{"n_layer": 9, "d_model": 192, "n_head": 4, "n_kv_head": 4, "head_dim": 64, "d_mlp": 768, "vocab_size": 2048, "activation": "gelu", "norm": "layernorm", "norm_place": "pre", "norm_eps": 1e-06, "positions": "alibi", "qk_norm": false, "attn_scale": 0.125, "bias": "all", "tie_embeddings": true, "parallel_block": false, "init": "normal", "init_std_qkv": 0.0246, "init_std_o": 0.00579, "init_std_up": 0.0246, "init_std_down": 0.00579, "init_out_by_depth": true, "init_mimetic": 0.5, "optimizer": "muon_variant", "lr": 0.0019, "beta1": 0.93, "weight_decay": 0.047, "lr_head": 0.00568, "grad_clip": 1.0, "warmup_steps": 200, "schedule": "wsd", "decay_fraction": 0.682, "decay_shape": "linear", "final_lr_fraction": 0.02, "batch_tokens": 16384, "seq_len": 256, "doc_mask": true, "z_loss": 1e-05, "train_tokens": 155900000, "steps": 9516, "dataset": "wikipedia_en"}
Each number is 128 + 32 x the weight over its row's rms, rounded and kept within 0 to 255. Layers, rows and columns count from 0. Numbers have three digits each. The size before them is the row's rms in percent of the matrix's.

# layer 3 MLP up, 768x192, rms 0.137, rows 227-243, columns 0-191
091:151081089146128134118108102171145154136125193099199084127119101200155119128140120111123131170142143142167046129141160079158111102149096138169168108101132131122119164159082122123104106119109059097119161131101146098108134096041102136171137119154118120102112124088158081125130178087184161153095061065133119116166113135065158122199150129099160125180127141144077150103191136114117074134152145191124100073095115117120118109128153149151183149109108179093152128138143225144147132155131130127143107064220109166104129136128101188149119126101110157147171081131086106098111156149148076123
104:106209084092149127127058111126168109077116149142116113109122147108068137121129149156129169144183087118100124124132120120142115131152141098171102100066093080141128112138182115106180096183118184144112102130093171159072171147122088158103060158127149103117146109147130094124185118100162117165157156152169123169106138187093115127096209100134133176158144132101110134126200133123129121103113151138167171148082118094165138117105059124107131121167151096137107172119122126141111094096151038108145120056131158129110115079161204162174146123155100116166201128065105108171146155147129060157
108:109194171120092145172149065071116093124176105137086088146107150181115126123145142138106129158180084116083151183140173140144171056119105083138110097195125089128160176115113146131094138109090115119144131137104167120127177087193102070091085171140085082099085100132165117106096142109064108168099154124138100139193152136119151149111152136133132144102140115146100132092142146110239092107122179140102151122160117082113081102147100102129093124140190136190125151122090123152068147156139149203087116080165166083106132165136102160176164119110141132080131099110122136067150110152151118085
101:108167136135121091125121109151118069115128157133140136183137124112076197149178134129101122077100140101070180108153114103145097119182118156146147125081126091165081175118173105058084201129166106145128109084107119069167116103149130157157107161109062122101175107176088085136117145176117098151095077199150133219171139132164120090067087159159132142124123182184116133131118158120128074160149105134097193170152112125169119165060103112159149133094145109110177088111140154152112135139146142139151135180156082134159121110125126133096120108063139130062114065102121122128128105165133188152
103:114183083182115144189112120137116055119108167148086111141110140084072113118149176142112090082139140173175106130096169209106123133099121156113128096174126154181132101143149170122089160083140138151135093133143131158164127144137108136147165146086121147124138132079116173117149130124118171146044144164168151131139119161137188094095178114092113117164157120180103140173139110126159140159150107133071160100171123161089188114094131130097118118089138183149117123159141081153167123171119030067127140158135124129136138056140092154112154123168092105166126099065112119091075092100025166124
102:178163078168055171130153141126105108126088036179112053155158102086158127131119060094051174108130147109145151125146146111103142143119113141199106167154090134093144157105095125155107140088100149142123115166148139167078140122104093200189137166102160185107152142158140137125078150109150102162124107141092112124143106123062134110090095138117143107180155108099072104198105091142113113115095119132151143108083118142127177111148107056181102138116183159119137136105204173182156126158155090122162156124139134119071127142113127129120089128124098203181152112116092085082105132147117121169
103:069157086138128142180142080152116107112108178145126154127166123116166069091121098085173071061146128126177189102150135092156154153158170102155141166175150133127144155143156093094114138179092109118075135096096116098110151113150094184100197120121169119109120062143129125175103085137165146164080177132103119149076140135105140132116174105161105138134124160175092164176085126092146138093137162168074056138118107125107072120144121107129045110098103110104115113091152071115150145119115159080124132033161120107093125138165139166118177125148166199155105151145174117125155201158126147109
099:130182120102103107152146184156058050130092102161074114139173135125170185140187145134109070108138141116118187115070183074109144163125118090167162112082128068149188117156166162102114141105146146128120176098096124121163173142166151112123137134118110164109085125128101105150064146131152123154124060158141080185052110126108086096094134135078114136125119128104159111125136143175109131140087112171160156075129144129071110096125135121033183112118116152194107164105086132118112156151117155083132131106127133169158138164177134100177148114162105110076156117163179188110114089121167149166
092:129134142199104077143143127068118134161157125129109122153092128154096178138096087104096144146133146162143098122119124130054164134156150116183161116161108081121127142115183137097160121152115143158089140187141139141078180070187037163133089133189120184081109181138154101094125126139114107105147140123065142145127105084110178117125127152167124142104087099144090104170128140098151145165084165113099153144156107151131111150157067150082111106089160136145131121164084102083145137084137092098127151187097102073159141212149140216132145093112182077046177086100129125119096146128152115108
097:123131160113124095118066113157114122154144121121186142099124101122123174186099157085142130121173137108118131165081193092088044120081155101130158116160137147145099168113107061122113094133164169114085171109111117130127159076128141180062158139185120174146113126121119137094182081113165075133090103105147178084219077088110169113167137133120074179104131127120136166102142131118159176129144159116170102163117106134121171168098069102147100065146085147148180132128155120134116107118088114133085110155100098102092099091143084123148099144139159163067116188133092139149209089149116191140
110:118094095150124166142067173084098158115099147106192139135144107158131139090139144105114211126119160136121149128116153136109155086146161079090155100155140079142096124095093080140116155092142161139157085140123143088098140087150136203168109133166184175142140163139130129187052134144109078122137107116157073169081117125193148135156177094099136121127084151143185149061193138139104163115095142072099107174059134149125141062116136139076109153087140152124155132174120192093140137153072091105131131094075110132123187087090197117143118116079100175110162072170108124132107124137108155129
100:131110113139164148090064098132093068093089125162106142172156159065134137165116140129139151142165061139117131175121136116141127127055162156131146139159114180105088126127141116125165126130151125174091102116120146075076167162102145133121153107153168129145082148066103123111086112098151093138131141094101129091156178140145183171122129102143147089053108192135088184108135151160097111092208161142174151144098135135099198091157151109098143115146124091154054068166123137142121142129092186058112125084099092144090105144143114155158114136180118112195184156165113089111185109113057164143
108:140156163143132143155118137139136093118164135148177101077125103162124170125166075132145122131143128105146132172145120111068179185148130142140101143134041135084090146091148157093134145124144110062129141130146154174152097126154005177136107144132128143128135068115111147087075162139116086132111165112124107086097121093178068148171152142135108129172119146117167180116144122201105121166078124121143144165093131124112092151233123099121117117093157081065086162142127126157094150084078092124086152157183157143145176163158202176150115134160122143134080105101151117096131153097180068132
096:117167093146088153110099121125136132070103171151137184183066103120182177149088139174144112159148109095143087114135149102186139105062179119085128154142118126086115167157112109177148133126159148162127142146143109147146128128163146094151109089146125157093156107111085149111142052129149167123143108105195165085168161082131115117087144110092231066125102141172103187154080154138141078161136158162213085092120117129113120125148121152104143093098069120139103129143153138135090175108100126148109147121070153171147110084061132177145068209112094138130092154124106127124120163137182172114
102:091100102169127127150188157089150086186102137094184126105111117072162106171088085085081124156170110084173172161182151103161133135176113136131126107165161126142090126189105072129072152116183125132144153180094096095099189113033142109143125178092142128110121176177108127089121158120107175144111168124146131164120090111145126119140166066077188132105100112139105087151136081108117106132130145137126141163100082144136099105091128070127170122186138192093112110115181092128101137132199112089119134137098086080135056118141129117130160097109148185150153136100069184113111149134134155106
099:133110155122139118161081139085159094125091108128163114125130141069149134078156156124201111134115150128132145164151199136105160103139157098100114101095137151156154155134121097075148140123055118177148110170121116149137093081119131109141139148147115127126141162110101158127147039199103085135096119159142142168087095130156087143164188100121088078168153114188091105146077163123160123107165140159084113096124108089107180175149150151159178080128149128101030123144153104103120134163123117140151142190172244135104127080139126156122104146142056153171169086140122091071111092102131177096
104:087152115207057133139116128103095145144147121121110166177066126076126147168211116126127155097157101121116124129124159142120151106153153196108105115101141085098134103093126092125101125129161149117121137101159129143147186107067110089152114117158200098107149088162179127087052103135165134068114133131166142143092111094118173156124120120153131048133042104070103137140131111091106139175120175169168187151139135189126138124128172090184108118150054094120142100132140105142073162080129114159148096108152175137076135138105121184102119192181135158151114131178104082123134190109117120116
# layer 3 MLP down (transposed), 768x192, rms 0.138, rows 227-243, columns 0-191
096:170072176112096103118133082166162117099106143144119167100143100102102151133148213156111167078071087130094158072137122158140100087107083155150157089103136183126088191111098112126105162112095144167126128115052151141152072107123169067128139147145121179194117159143105113149140179110146131160132163171125148142128155161114081109093075055114159131086176074108126118125105163138151144155138178116107144101142135148117116103108150166137073176114119124203119110189146157143152156095091111136090129162093143150059168203164104078121156177106153125128091062092142127143150077169147116132
117:127090013153114134141103126158156138136127141102163120130165146103083081150169128141152125097109068125073093145127082080142141151153104124095088097110131116125167107154110197135148147193146126058164072089104150111156125117126134056111116153123099109121162099153116128142166160139149164168121097129089102175140131159150098139100150174132119141127202127089096146098145089091123110146136096106172139156149134127115118097148178178127145105125061109088198119161216140148101084136163101123104060162071137164153153127129128198142142088153061202122156146078117116141113161195095114147
106:087146112131124213106087128155138096120108158159162147146134116088054124101091123162056091065156090145104150132146092141175095131105095080065105129152162060118121130081160163156113125119178099131168158142159141093185156179063171168092093139149096138085139171125112131135183173115072146083104123104139141131143093174128139102141131144152099106151092156153099157085104100193203148114087061147142075163187074073109109153135113095138116158159116114127115101193176189165137129105152093122126090107144191133138175148103134148153094148136145174099139116075116134119120147131144137117
096:142136117100124138130172085091138113200160086109109126174096124079139116099172175144144146072100191116159146127106126067129110115119110126131140188136144159148091113114116141149132128132095103097125076139156056154094097090122168142157152114145199092213124154102116108133140076111132154114183142186150083125122137115106177155097113130149106083126125149109194105131124178144117152186109114111154083084147069064094159129124094095145216254113152116139115163147102109104152135124158081197086128135142113113135076159126114124127080082131154153097134132132152104155152102111054169141
102:119165155115093125160123084145089145164131127147179147145104124109133133088156094165172107166088139170059096102098185137068133177176125134115077076158173069176142151149066143099117141155116095116094158120181194102165147170132147152125172160096147151121126116173137146114137111142161099155149112136157124103184100139066129132181162143161095155117124114129150097112133132125143139086153133115118101099151098130113159098117137129054173172095133127087106163144153128115142165128091110154115049146179061204100090078118019187115149084145130097076123088121126124098104164086093133079
098:127112129135168106166133140126131181123112181107139127176124078120141152159108150127118212128105117108063136097148137166082165104109139109132085100111211086117092119149123129155106130111151125131089111130150115119167101104106165145073144089172142112122132099100110109103155093119155143114172119124138146054142083139119067148140131142174113168139137149134138157085135104042075133118122146082085027083141133200118123122136165134121218135159066151188076131131125111066112111138048180157157063104153135169167109170138115144132130115135074147164114137121125156161115128158210132186
103:222121190070139093166135122105117067067140186161136113191150143075124131152137096158110140132132131049155137160173151103115056114164096115144144109144125174145111139134140119160155112167154173098134123146190109094162101147098137121145098119106119122147090174102151148065113112149124106129155098130160143056115071137144169146088096037122124101121101130094164165170176147105125099124108102087137142114092069041162093146154143119157137103159104093179127151119154143176085132175103107113120117151149172135119148139164058105136098163121151116176108142153098123124072106218135105127
092:131111086064108081070156135118141191103185137113116205140173124144081065120060107076182219122057096101155103180159102117155168206095147130150143144159168138157150132120115170119137184148091067128164117136122122134138070160112054122126116127100131125091150139147176117191174149159125156092128094131179161076100109138110138153084112078141175148160142186094138099115041214170105087095106137052126137104152138114129130133154137147094116145121105111174102169111095149109103132117133156128121127124106119104144117100128126137124147119113123110155161107147099137097103124151156112173
098:097144052125149134135130167120185150142127115097119102073108162116097059098123144088151147109150141161144138106115086162199104129167125117219116122100104160138077102143166148179122145126076117089174088099104095091171144204151197133176138124114164111175110113115074119103165162157128181119088126158144150163125120098115137088151128072096166121116131091091152161090145133131161117114134049123112073160106177204123133128173158080149094162143122113097075121087122124104094087126091117090165153148179184085103165140149159069129184167150161133126122065155143123145106126162110110092
090:115111111158144107102153063117156120113151139183129122146134144175113156130101153116114154126128181164149090122138101094157101125077157081205120124136111108179149130144176170143152160141164139147147170124130151099098096159156139125190131143110088074060165107111181123093125166105111181114145133148107151127169157095192095142027089152146125127127153075119121178089080088102155096166063100112115167111140062157093140138076140140178151166110115165156123116079185130102156137145109098125132092142139154090118111147097118154121194017107134149131060096145172090074113080165151115117
106:117122128130102147126129126146133126153071088120113160110157113151106157160126120124148100091144144156163086159180146118130126095123210077255100078144126123197117118088168100158092114151143063108098174120107154097184140167127161158079142100118148110142160151060070122130121132157130143146109129076134088198122087094072179119126179126144158082071099121165121161070084129146163142169155133132117147123094157114111153144137165117141066079111128135149108101117133125129137136117128084147128148200125134144148137186136087065155153168127104111133130131150027174170076142084131098093
097:180125132139118088082147149104129156159143119123143102089114075154104074124118094116135172147119162128127077169173123172151100097145109131159137106162148097118063192142151150080176114152110126106147106224132080095180184111133143138159133207137119131165111122076093151190105132133155136180099116117132110136093195125134088142118100172144142119157125183142135138038099145110104127132114101101070092099121201126108141095119166139144153173136157090092106106132157125053182094131136070070171081131100136099135146174151128097149142119123112100189162109161148132071072201124143095102
100:109156125178083060127136057187155115067116091130122099159122164140115169069081149146142075122096181158095131132139068172120170156136096126121132104078142109182125120187163082134087177157133110111128149145127078108157157151175124116147231148099195132154073173188154124085110138105110152095145165088107149156095132096132147142182116161093149094093125162116111101140089138106116131073137138137125104116090159125124124140143158109130122119072203084153165172153117111071130208156169139134084145087125133120139128130080171091183166075164130101124150144133115142120136091160094134086
096:141058122136154130137148185151174175144133140071148109095097088122128147141151128181085084169150088115128134083113124130189113084173186134143068075113143138107112128140131153140134072107088145127125144154076083093088075172082138162154165134119125135147171094113120129152163087200150127173188127109151143173102097133193120092125149123161145130190093117125148124108148191148130126179110099123150110103102175138132109083052153112060137163159184094120095112105120090134091199106177138102079121099117167141139154101111138108175141094158087149119073096112127161231143112107106107112
103:163131141181109099162128169138129141138152130092151147087142147128142169107130124113162134119082166086119118115135149091144123100134078162168181119069117097163063110110138080147147169115151084142140121119178122204068165122140124134145086127139110103212138170092159154139135142118114113067136122147166121151097096065148126121143163101190134118150105156064082139095176125183187121130121081101162095100169097122137126126123112134073099121187157104124081131084188154152161120101151077132111053082174136091100163106197124113088170167064149138142169093145114085100097162202104180115
103:058117136141133132135141161147208182126158083140145178088155127141099144095178115137094103179118073145065139113090122086148101132126142190119094084098141106125100135089161181189151152162155094122062157155091122158105090168134100098165164119173095111122092121162127125101104158119162171102096157127112146114194119128171029117167100141082160167104136116124087134142111112173181094137147190147084090149157149130126113141113122147121071105135170220147086113189088138159112061162137113088098074109130139136079124133129129130139134142134156097086073143122078086098154168114154136133
099:177118073111126082149117115155157132122128125129084126129173088110136101122145108081141137145079161087115105128125129161157139115172146121219189141103135134094087152171163147129161209116109142074071196102101105177109137103098139127080090111101137155148130097136183149115173076131050159095104073114082146156143058135122128129127131133150166144149160159143122163158095210118107092145126054129088129128077188093099113144108143162099105205163191054137114114149157114120140160125182100102135094196139118154112107126156094116063178121086165140168122149115139132096117125129132090118